python train.py --num_hidden_layers=24 --hidden_size=128 --num_attention_heads=4 --num_key_value_heads=4 --head_dim=32 --intermediate_size=512 --vocab_size=1024 --hidden_act="tanh_gelu" --norm="rmsnorm" --norm_place="pre" --norm_eps=1e-05 --positions="rope" --rope_theta=27700.0 --rope_fraction=1.0 --qk_norm=true --attn_scale=0.333 --bias="none" --tie_word_embeddings=false --parallel_block=false --extras=["capped logits"] --init="uniform" --init_std_qkv=0.0198 --init_std_o=0.00286 --init_std_up=0.0198 --init_std_down=0.00286 --optimizer="adamw" --learning_rate=0.00327 --beta1=0.95 --beta2=0.99 --weight_decay=0.035 --lr_head=0.0119 --max_grad_norm=1.0 --warmup_steps=243 --schedule="wsd" --decay_fraction=1.0 --decay_shape="linear" --final_lr_fraction=0.0 --batch_tokens=32768 --max_seq_len=256 --doc_mask=false --train_tokens=345600000 --max_steps=10547 --dataset="wikipedia_en"
Each number is 500 + 25 x the weight over its row's rms, rounded and kept within 0 to 999. Layers, rows and columns count from 0. Numbers have three digits each. The size before them is the row's rms in percent of the matrix's.

# layer 4 attention query, 128x128, rms 0.166, rows 111-127, columns 0-63
090:492483497480470501495478492519510480474539497514509511508505524507498532484477516498554468475506561513497442473521563501467456519526471492502528506557494506483535484499505476490487499481515521
081:519484504503551497518497502542565533534505462541559496521492497493482511468473479488487484510527483510502524492465543491509527525475517480552508487506453443520488530490523508496510511513495496
136:466528488526469519503487540515525526504554480507471486503513477486497511500506486524498501497520496541500538534509512489499495500517515516483517499517506539499488508477495486518509516472490504
114:513512499495521489508522519459460471451453511495469494528482504503543482490527544484489529481488485472478492514510463511492528466494507530499470507481499478450454484520480526485454450498510486
089:542483502467515509436478488492508510526480500487533502474512520516517496498494516484509485491520491459504492509483523452476474518500525503489526517485494454485519523511473517473483492530519503
088:523481508465529497503481442490458469541485523532508522512477517487543510513500518462515514461519473467502471498495497476488487544504488499514519505516485492474475529494476529491486498503523494
077:508503494458461498508458451532475506481524489564513509515471465506458484507502481523492476498511512513468504511507498500498503540452425536466510469516504530519513497560509483494539520518496516
089:453524459487468493473491501519512514481504504517514491493478458480476542509542479481475467547543496512475511531477526527514488499486478466520493458524502476515560480482526483486519526532479529
068:545503529513544523493520529531548495502482517547499509489467506525505494482486517516527552474466490475519490491480489500511506491509480559491551526513475506478493499480557505494497454456512471
096:509493496517509489519514482481483525475485456479489468522489510486514513526474501467528486508493506516482486489551501496514500505531527497490494502515505500507462516504520494508511520466491515
120:479491476495477535513482519513496555506554504517505489465500471520493503489523502509525517506496506489507511496454525477489445509499510491479516547490444514503508510425499467485503469481514478
111:526551487497492510477484508476510472479459467492487502519499524492522459526509492475495479499546518473501498510521475482558502519519532525450452497518486492507441487555526508537495505503468485
102:512464537476495512475478484482501467501508467517475485474503533471480536515506481507555477504512545511484526456483518498495525507528486468502494480496552504488497488477469513477501494541499509
077:499514544487552506510506468561521459482519516524516491520517513467453505532464482493525493486546582503489502492478557498509481548503497505527529496493507470504508518482511487484491490492489509
095:520468530483464545522472517527541541478451473479545524504539482477489534527514476502479484515499556512490494516476499507503491475489562498508545504475456477479516476479519509447498474486545544
100:493550466491506500488498521461501486516503510504509503491497501489516501477524512491521539535485516503533531488476527494528574471500496466528498471517505513515476481509519469473512471485442520
097:464526477496508515510535475501464487499489496495479523525464504482508501508486491509484503501436507506507484516492471480459544469481509525446475496481515494484493532547490516487497527499526485
# layer 4 attention key, 128x128, rms 0.163, rows 111-127, columns 0-63
101:524517473507481508481503520502496519501506517530508463560512490475533478482525519529482472483510480483504501490447529482477533504524522545505479508481502464459508488535508482497464474494540501
096:508514516449462477484508477481488524471490530462501531480515528498510484515484516523506496530451539527494508512454483521527512459526510456509493505518466508497516456477493497484474490533505493
127:508526505503481478500513499510467481495481499517494533552515514503523479494541463471453523438527445499518500480570474470494493492469476484524462498493514506495514496558487536536526537495531494
133:495457496488502499496487478489501510519504525476501507420455515512479493519483520498534482575487534491484502483456497528545486490517487490501546498510461526527504495437479484475488476520473522
081:484462492483486510499488474473497494493526465499499508458474502494472521520479533509535547526486545530485490495432489492480474485506469502515525507521529536538519487469523480462515465489488501
084:526451480487512491500480526478515525481538484498472512476498539497508481495485512537496484488472525523488504483438464524516508490526494520481516509492546504525506499496500497450504467528533460
074:501545493530545500498526526487506478513482515487481494539504491499535494462488490488489481474514473470510506484548511490506538464513511503495492510501463484467490509531512503528468515463522477
081:477535508504511485514539505523493496545497523527540518525512540506493506488480465522495460482556467459525480447513517503483471485486486469501510502493510518531458502516540493502497511477469498
128:507520490514512481481483511476510447495490494476487503518497513490522475501540521465498530517519507458489531488514482486541509492490498485478425513503477475439478495499490505498481454528571495
097:500439520486491505500502478534453486517525541484500479494501522479467515468466497486486518489468527529503484541471491494478488509461566520511476504541495470480534500519461487499517499460459500
075:459486478474469474518524470473548471474467483486496519535501545452493525539515495498508514515505522526514528470529483480452450512515464552485502486523528466478494464464501535461472487502510521
097:527482493514484499502517502475503491456505489472474505500509484522476491484525493530513550506541514533509484495529524488478493507493536509504460500524466520518531529521536559484521508492500491
093:505523510526486503443528459504560466505506504509509477527512523493510494454483534492519509481512478510504465483477524521522515458505524523519486502492483483489503484570545535510498486502493488
109:525513540497535473489544524485508483504483504510492448534494512522544483438510513500497508479496490477483485476522481499462491471485539548507450486508518522441449515517498524509493472499532533
093:500495508518534503485502531453505503497472510495486528475492503576498519504490511485465527493494475516508510480546490470504497516515465504505485478488512490472513510486484506513479480467480466
092:478477515509515474540461447560509505481497503522510477537528477510472514538513456481499516499497453501469488434531508492503492487486546515540519483472474512491492508512480508542501505495499490
117:515503511526469492509458507522507501500506475466514478462525489523469508442510511500505462502467479502496455522482520503460494457519465498502489506497485539502485493475493447487459513520490464
# layer 4 attention value, 128x128, rms 0.0976, rows 96-127, columns 0-63
115:557490463489509518518526467566510482489493506518512547449506509515505539531571502502485528504502513535516510514501494510494548427513491479504503497473476485488498494458485480505497507488482486
099:489534504474538502524465523481489511583480519498494498502505482558494487454485475499495484534489493478490487555497532538470521527508502533453539486546496535520457479475509486544506492518491533
093:519510554502486470531548499498475515518512493492518472513502494463504485496452501474505515505478503468487489489492503454510510458543501476563484519457535520504493487458520484465504499510496468
101:433472525496527479465470486510499468530442516483483500492502542490475500489505504502511453498509497486452529466515550476529463530479504509492459483522458495477522541520488523452485506489517476
113:511509547459498505531515524510505514518549508510477524478467474482474498594513518503500514509480517512559517510527546507562517515485500508529469508501498499553557502487531480533511505470493519
105:529547530510505514497474526445493494569448495492502486494512510539473525513527489499510476493514512477514463512505528556517518515458540526519495487502457490512470479493495491533488474453493517
114:535509471481551530485497476491546501547464482465513477493499479485469483470516477508522515493468533509523485504490526541480529464472515498529488502532530485532491530492504461525497491473525487
108:464510491549505502512475508520558507532449474505524477497490545518480524475497510543506473531504477503534509499506518542529494536460523555527482521530497494499435495499498528508496505472518513
115:482517476474498521484492492507474490478430482545499509481502470506498539481484482568501520463483491501500517500478497495483517458457512551555463499462496504516420506499506501549479494493530500
104:491492446497474542505469518516503500503493456467521549508496547527511505558510464554508490485481496528527502536492476508481540459499468497516518513470510552504453483509517478485518485499512511
095:529495502519536492514461478492462505567492496540494506552492514535481479493498507500512475526486533473508480490515495515517557480455480518490529502552506485499467532484504486552492525481463499
099:495493494513505529530471499510561471545490491489469475501505473487505524469522500518502492542515490510561508511526474554506529486428508503441517471507459487492449519479486505514499510482494501
098:502505464531532441499533523513441510501460502486478481514538511489503531479534502536492509505504545496478491513499543505531532442484464500512499479509488485514499534479532509481495512455507467
101:470468528492504525459494489483509506517490445490507511496493485502481527541490482489499530509503501524493471489504522472500514489529453510542513510490517515499493466510517550520494492501508453
101:502470498475523473480569497499535522461544473477482477501496480469488464448490515455511479506491516511459477476491484500507507513527510489479513488504539451488528558557545496525502524485508511
083:526471479494515489546485515507549501505499498523456513479486470539523526476534498487472538492482459486543481542466498522484519510536464492496502511507501465483543519501492546454478505465480513
100:506501465510495503550484486520510514471522493503469527491517455482544553441496495512476505514495459512519490508519449519472531498498528521496503457454467500490471558487505512520481514508488450
106:497507486512482483478463525500489498538500519529489477492485468508445509517502485512523512542502525518537515432506525541487556462458479487522498489515461499491485507516555437518502507464498514
114:526528481521551512496503564524477499525478491505504445487506520519477504510483502525522460517499532508531497469489542554519534502423501534478474487504523530524492554491502473524505498515510532
106:494489520507457474474529471460480482495484498497524509489507488494488488536504508496516539449527534463508500493486521468504453496468539454507510531508499483499522463531511543532481500439539533
107:515532491475520525498548529494496495536479467500536487504488514489478428470459495446534511518517530497504487517517506526506510527492484472472536504523524502507445544498542485514520514471516503
084:501497475499497551529446514507497523564518511531511530459504457524484510431478482493506493526462487523528504514491504523466516541525466502486524480503454526506514513469554494509514502522473508
104:548493518484518471509448461503522486513475454499544533470495502473490573499541468517506490479472486487473518456518523529503468483475532546506478502494460515516462511484475465520487491503492513
111:478519509488493521511476497490590505530520483473494513523475511513463463499530498501517519529509493511517475482490531511497501550514514496496553521466543552511496490517485512490504506494521491
079:454522533530524490482473549464499537534513508479505498501513534525478492546505510520500492507553485465472488515518537492529484482477504495526494522494543513530488470501505483521516479496506542
083:450508455512506510493464504528484527508497530486534491465517516507524508484463475485495487536485456532492525535502480528459518534516458510523498468469473520485500516494499499483518500532468486
105:535494481484475495534464524459474488493494493559479517495447512518455495487492509564490521482507523522537495489493483489522524470511431509466477479568516472468460477501559513506489487499494491
104:531503515522503503505504525506473526464479502527488464535514538519504481486483508507486457504532499519553512538503502542556478534532490474504470502491507486494534495473490502500497505515473469
110:488514505465496463495495471455498523500481531496536521500468538540475447463496512476493510477496492478497468532491509504516454526533502503492465493509548469551534453529512548515494498475525522
104:478525512495500509521491512471480519511528503526491561488506492516533503496513503548481487486489502454471502530508512507519459507506506511490489482510495518528466511488552530562482489504529531
101:499485523496532512514524509505489488506494492541530519527469523519534453515558504493508500475496529489450524513511478449518488484508480512512520548532565489468515450501492503525512495544503554
107:509500475478499474468479486463507467497485534524482507500535438446505528534532497508465547491532511470516492522480516494485460470504489512473491500531474476517563520471503511516484495487498428
# layer 4 attention output (transposed), 128x128, rms 0.0993, rows 96-127, columns 0-63
116:474504438490502482491554499455496521494483523513514503473524456491529523546485515498519468511498485510464467506502471508532514475506447512517532483486535500490471458516472476472507540529455545
103:529489465515502489497497475499464477483520519494473501491462494479482524509483521441471528512499484483557518462508511476476504521464493519484507487496487529513497494471469482475559559465462518
097:511512525470508476518492471514518536503433497480522480517497485476519493467539464508486476456480482556540519520536483537534516468467529487483491487498449479475477496482537484527500498509536550
113:483436518484506508516495515517471582501548486465496495524540545507479512499507501523515534527491486500518532471485497498492514499471513481494501537508499477502533500490514518501486463501510471
116:493498555489483485469542484520546515480466496529533495485504493533535476525474508538505521486487485541526492515455539483522531455501503515474494499496527512497499493473511438491482515489483524
114:488494524512491508461505493504484515498537448473486521498463494479499533495460523486501513508475469438484509446478501501438476518513479522479499525470527481546555522501514492484521529482494514
111:462532494483516501511482472524462511490530517516517476509491507505492517447477498514519491480532496453493536491457511451430477491526520506475508511525483492531531468507534482447579494488534515
114:514424481474507534516500498509453478537548505521515465497515538472481505504500483497509460510544486483504518491499510486490496499490480470492513538510497497465564504490508530473504472512489528
122:492488504501510517505516522494471526497485491511497465530508480500505507509464516543511490443494486453488472488537498498506502484545536512499494467498503498485520488494499520451486463510512512
114:531532483482497506503504456481475476518484517530499510538570492494478526508489485524503512457555486529505465516499484497552509486547469496454492462528530519487458537492485511511513479470475514
103:491469468514471493501483497476512503484518529473521512460483453488519525515454523461513497508506484484486529489478485469468502502499471487461498554501512545490524481451532503457533523488487515
108:517510470519527474467485504544503449513525511506519477474509490469483534545427555502536516528543485478491524464493507526491485546494476506537527499517527547494526461489491503497544513510456499
101:496505484491501544537514466488521523485515526474460506481537478475491535509500546509517541475544512522521503521505491480456510523527524499474487490539495495524490475496541489479497493506471541
105:500515474503488477471470504467420505528523525543527483542525522461497532477497512480488455516529466504546507473488512457544499481493552453504510469504484489524477510499511490494522501520485547
104:473529450514510475545473523444510480488523504497440540456478537517533473485508505496498492512517517506499511521498488483476476514464486511523468517512480495513483459491518469529507512497505486
085:503511494498496508487526456500525464520460510542475486550501507542521481546466502512507444523510487518502496477495499508491518487482487504554476428475513491501496458525486510493482524527484542
110:517532453543523465479494499477509464532480511549507483495506469485517488544445536488517511515517474499506501492542512530505510517520501504573502455477512529481492445520454508511526524539465525
115:506554480497510473513470524499493489533515501489522495477477463481484515514496498492505509520523471494506525495448490484473481502522474512497514525522556528539525495472503488481515494533451499
111:467512495505545528511500494492524481463481526491503499466485500519465524529516553501530528480519481501497513534490507448445467494515493535493512492502497533530507521475509519490512516455446488
121:477484554483466514490496531527511532500503464478495507533501523509491494464481480527496496485488538482467481497487513501476476503513493480486481522512528475496544515517545499490464464513562473
114:453504493490494479498438493530483497504493491481501491455473526480497527508480500494498528488522506488524475534502516465464486539478474506492517535542561501514504488508506490491559504492517503
091:507533475497513497494496473528487470528497520518516477508514483485510510543496499453491513507547478500557529498495506475516516497490516490530515431486490535533491476532461485515557528494437513
114:467435483502491511482514545515467498510506502497552534527507525508457515513484514508493484486492480440498537464495534530489513476515511493493494507432542488497533482483501522461521512484496477
116:553493502480500482506467493503471515472527495552528499485511539483507517501486447488480490519510487552522462485487520475513493499444457482487559492521477494509481499487486502505517553471517501
086:527452565496494518494493501517517470468493454462492503509465501520456496505503494504476515493489509492495487469486517503465498489488489518437486563513460499511533553466519516503463481471525496
095:518532442520554478474502472482476454518480512495478455491495466506487499523517532492528536517504478499556507508531500469521527508502528512541505464484478532517465520530465505517495528507443532
110:476550489526488498511499530488493492519501556501484501490458483468553491532521535480497489472488476476484480518453437497517463475533494485473509448516533501539537504479492494498522463484478487
109:525524491546476529515529479479508486533509508498452508456476502495493513484544516450507489490500484511509544530486470530468534475533469496483505538500477513514471511501501503529464555501510515
113:477467475499466517497528512522484519525536480511442480495472548506530494445510495495470512495439526465517494517508476479500502474469484517452502487538479459518527528517510530478436497467542517
106:517457558480492524510527511487515490469481450523454491535530514505513514513450521494468535469516516525523470501530525507509499490504510507493474462484480510514517497499514497524491486457520478
113:463445524480470520525539507508499524463504504470499528486498497528507508500503460493483442473479544491490479506502499516519497496499492473443491564497474492452510505482542517497470485470553479
110:504523542513466493474520530543504568514513507512513490541489480501514522486474514493493507545495521465437521491506518553479511496502529487516520486486524479506496470550480493465488511544547506
# layer 4 MLP up, 512x128, rms 0.157, rows 0, columns 0-63
104:466468530529494511498532524532540467489462549501496515515453486502528480529466500500509539510486487479471468481514492526522459432488474482510519520479487497474506458447505517535468503487553478
# layer 4 MLP down (transposed), 512x128, rms 0.146, rows 0, columns 0-63
107:474493535507503510504543498491481504517523490501545553474527558469510525447512541485495523501497480500478458466464509532524435495490518475487517500520497564523504486502522533514534527453503485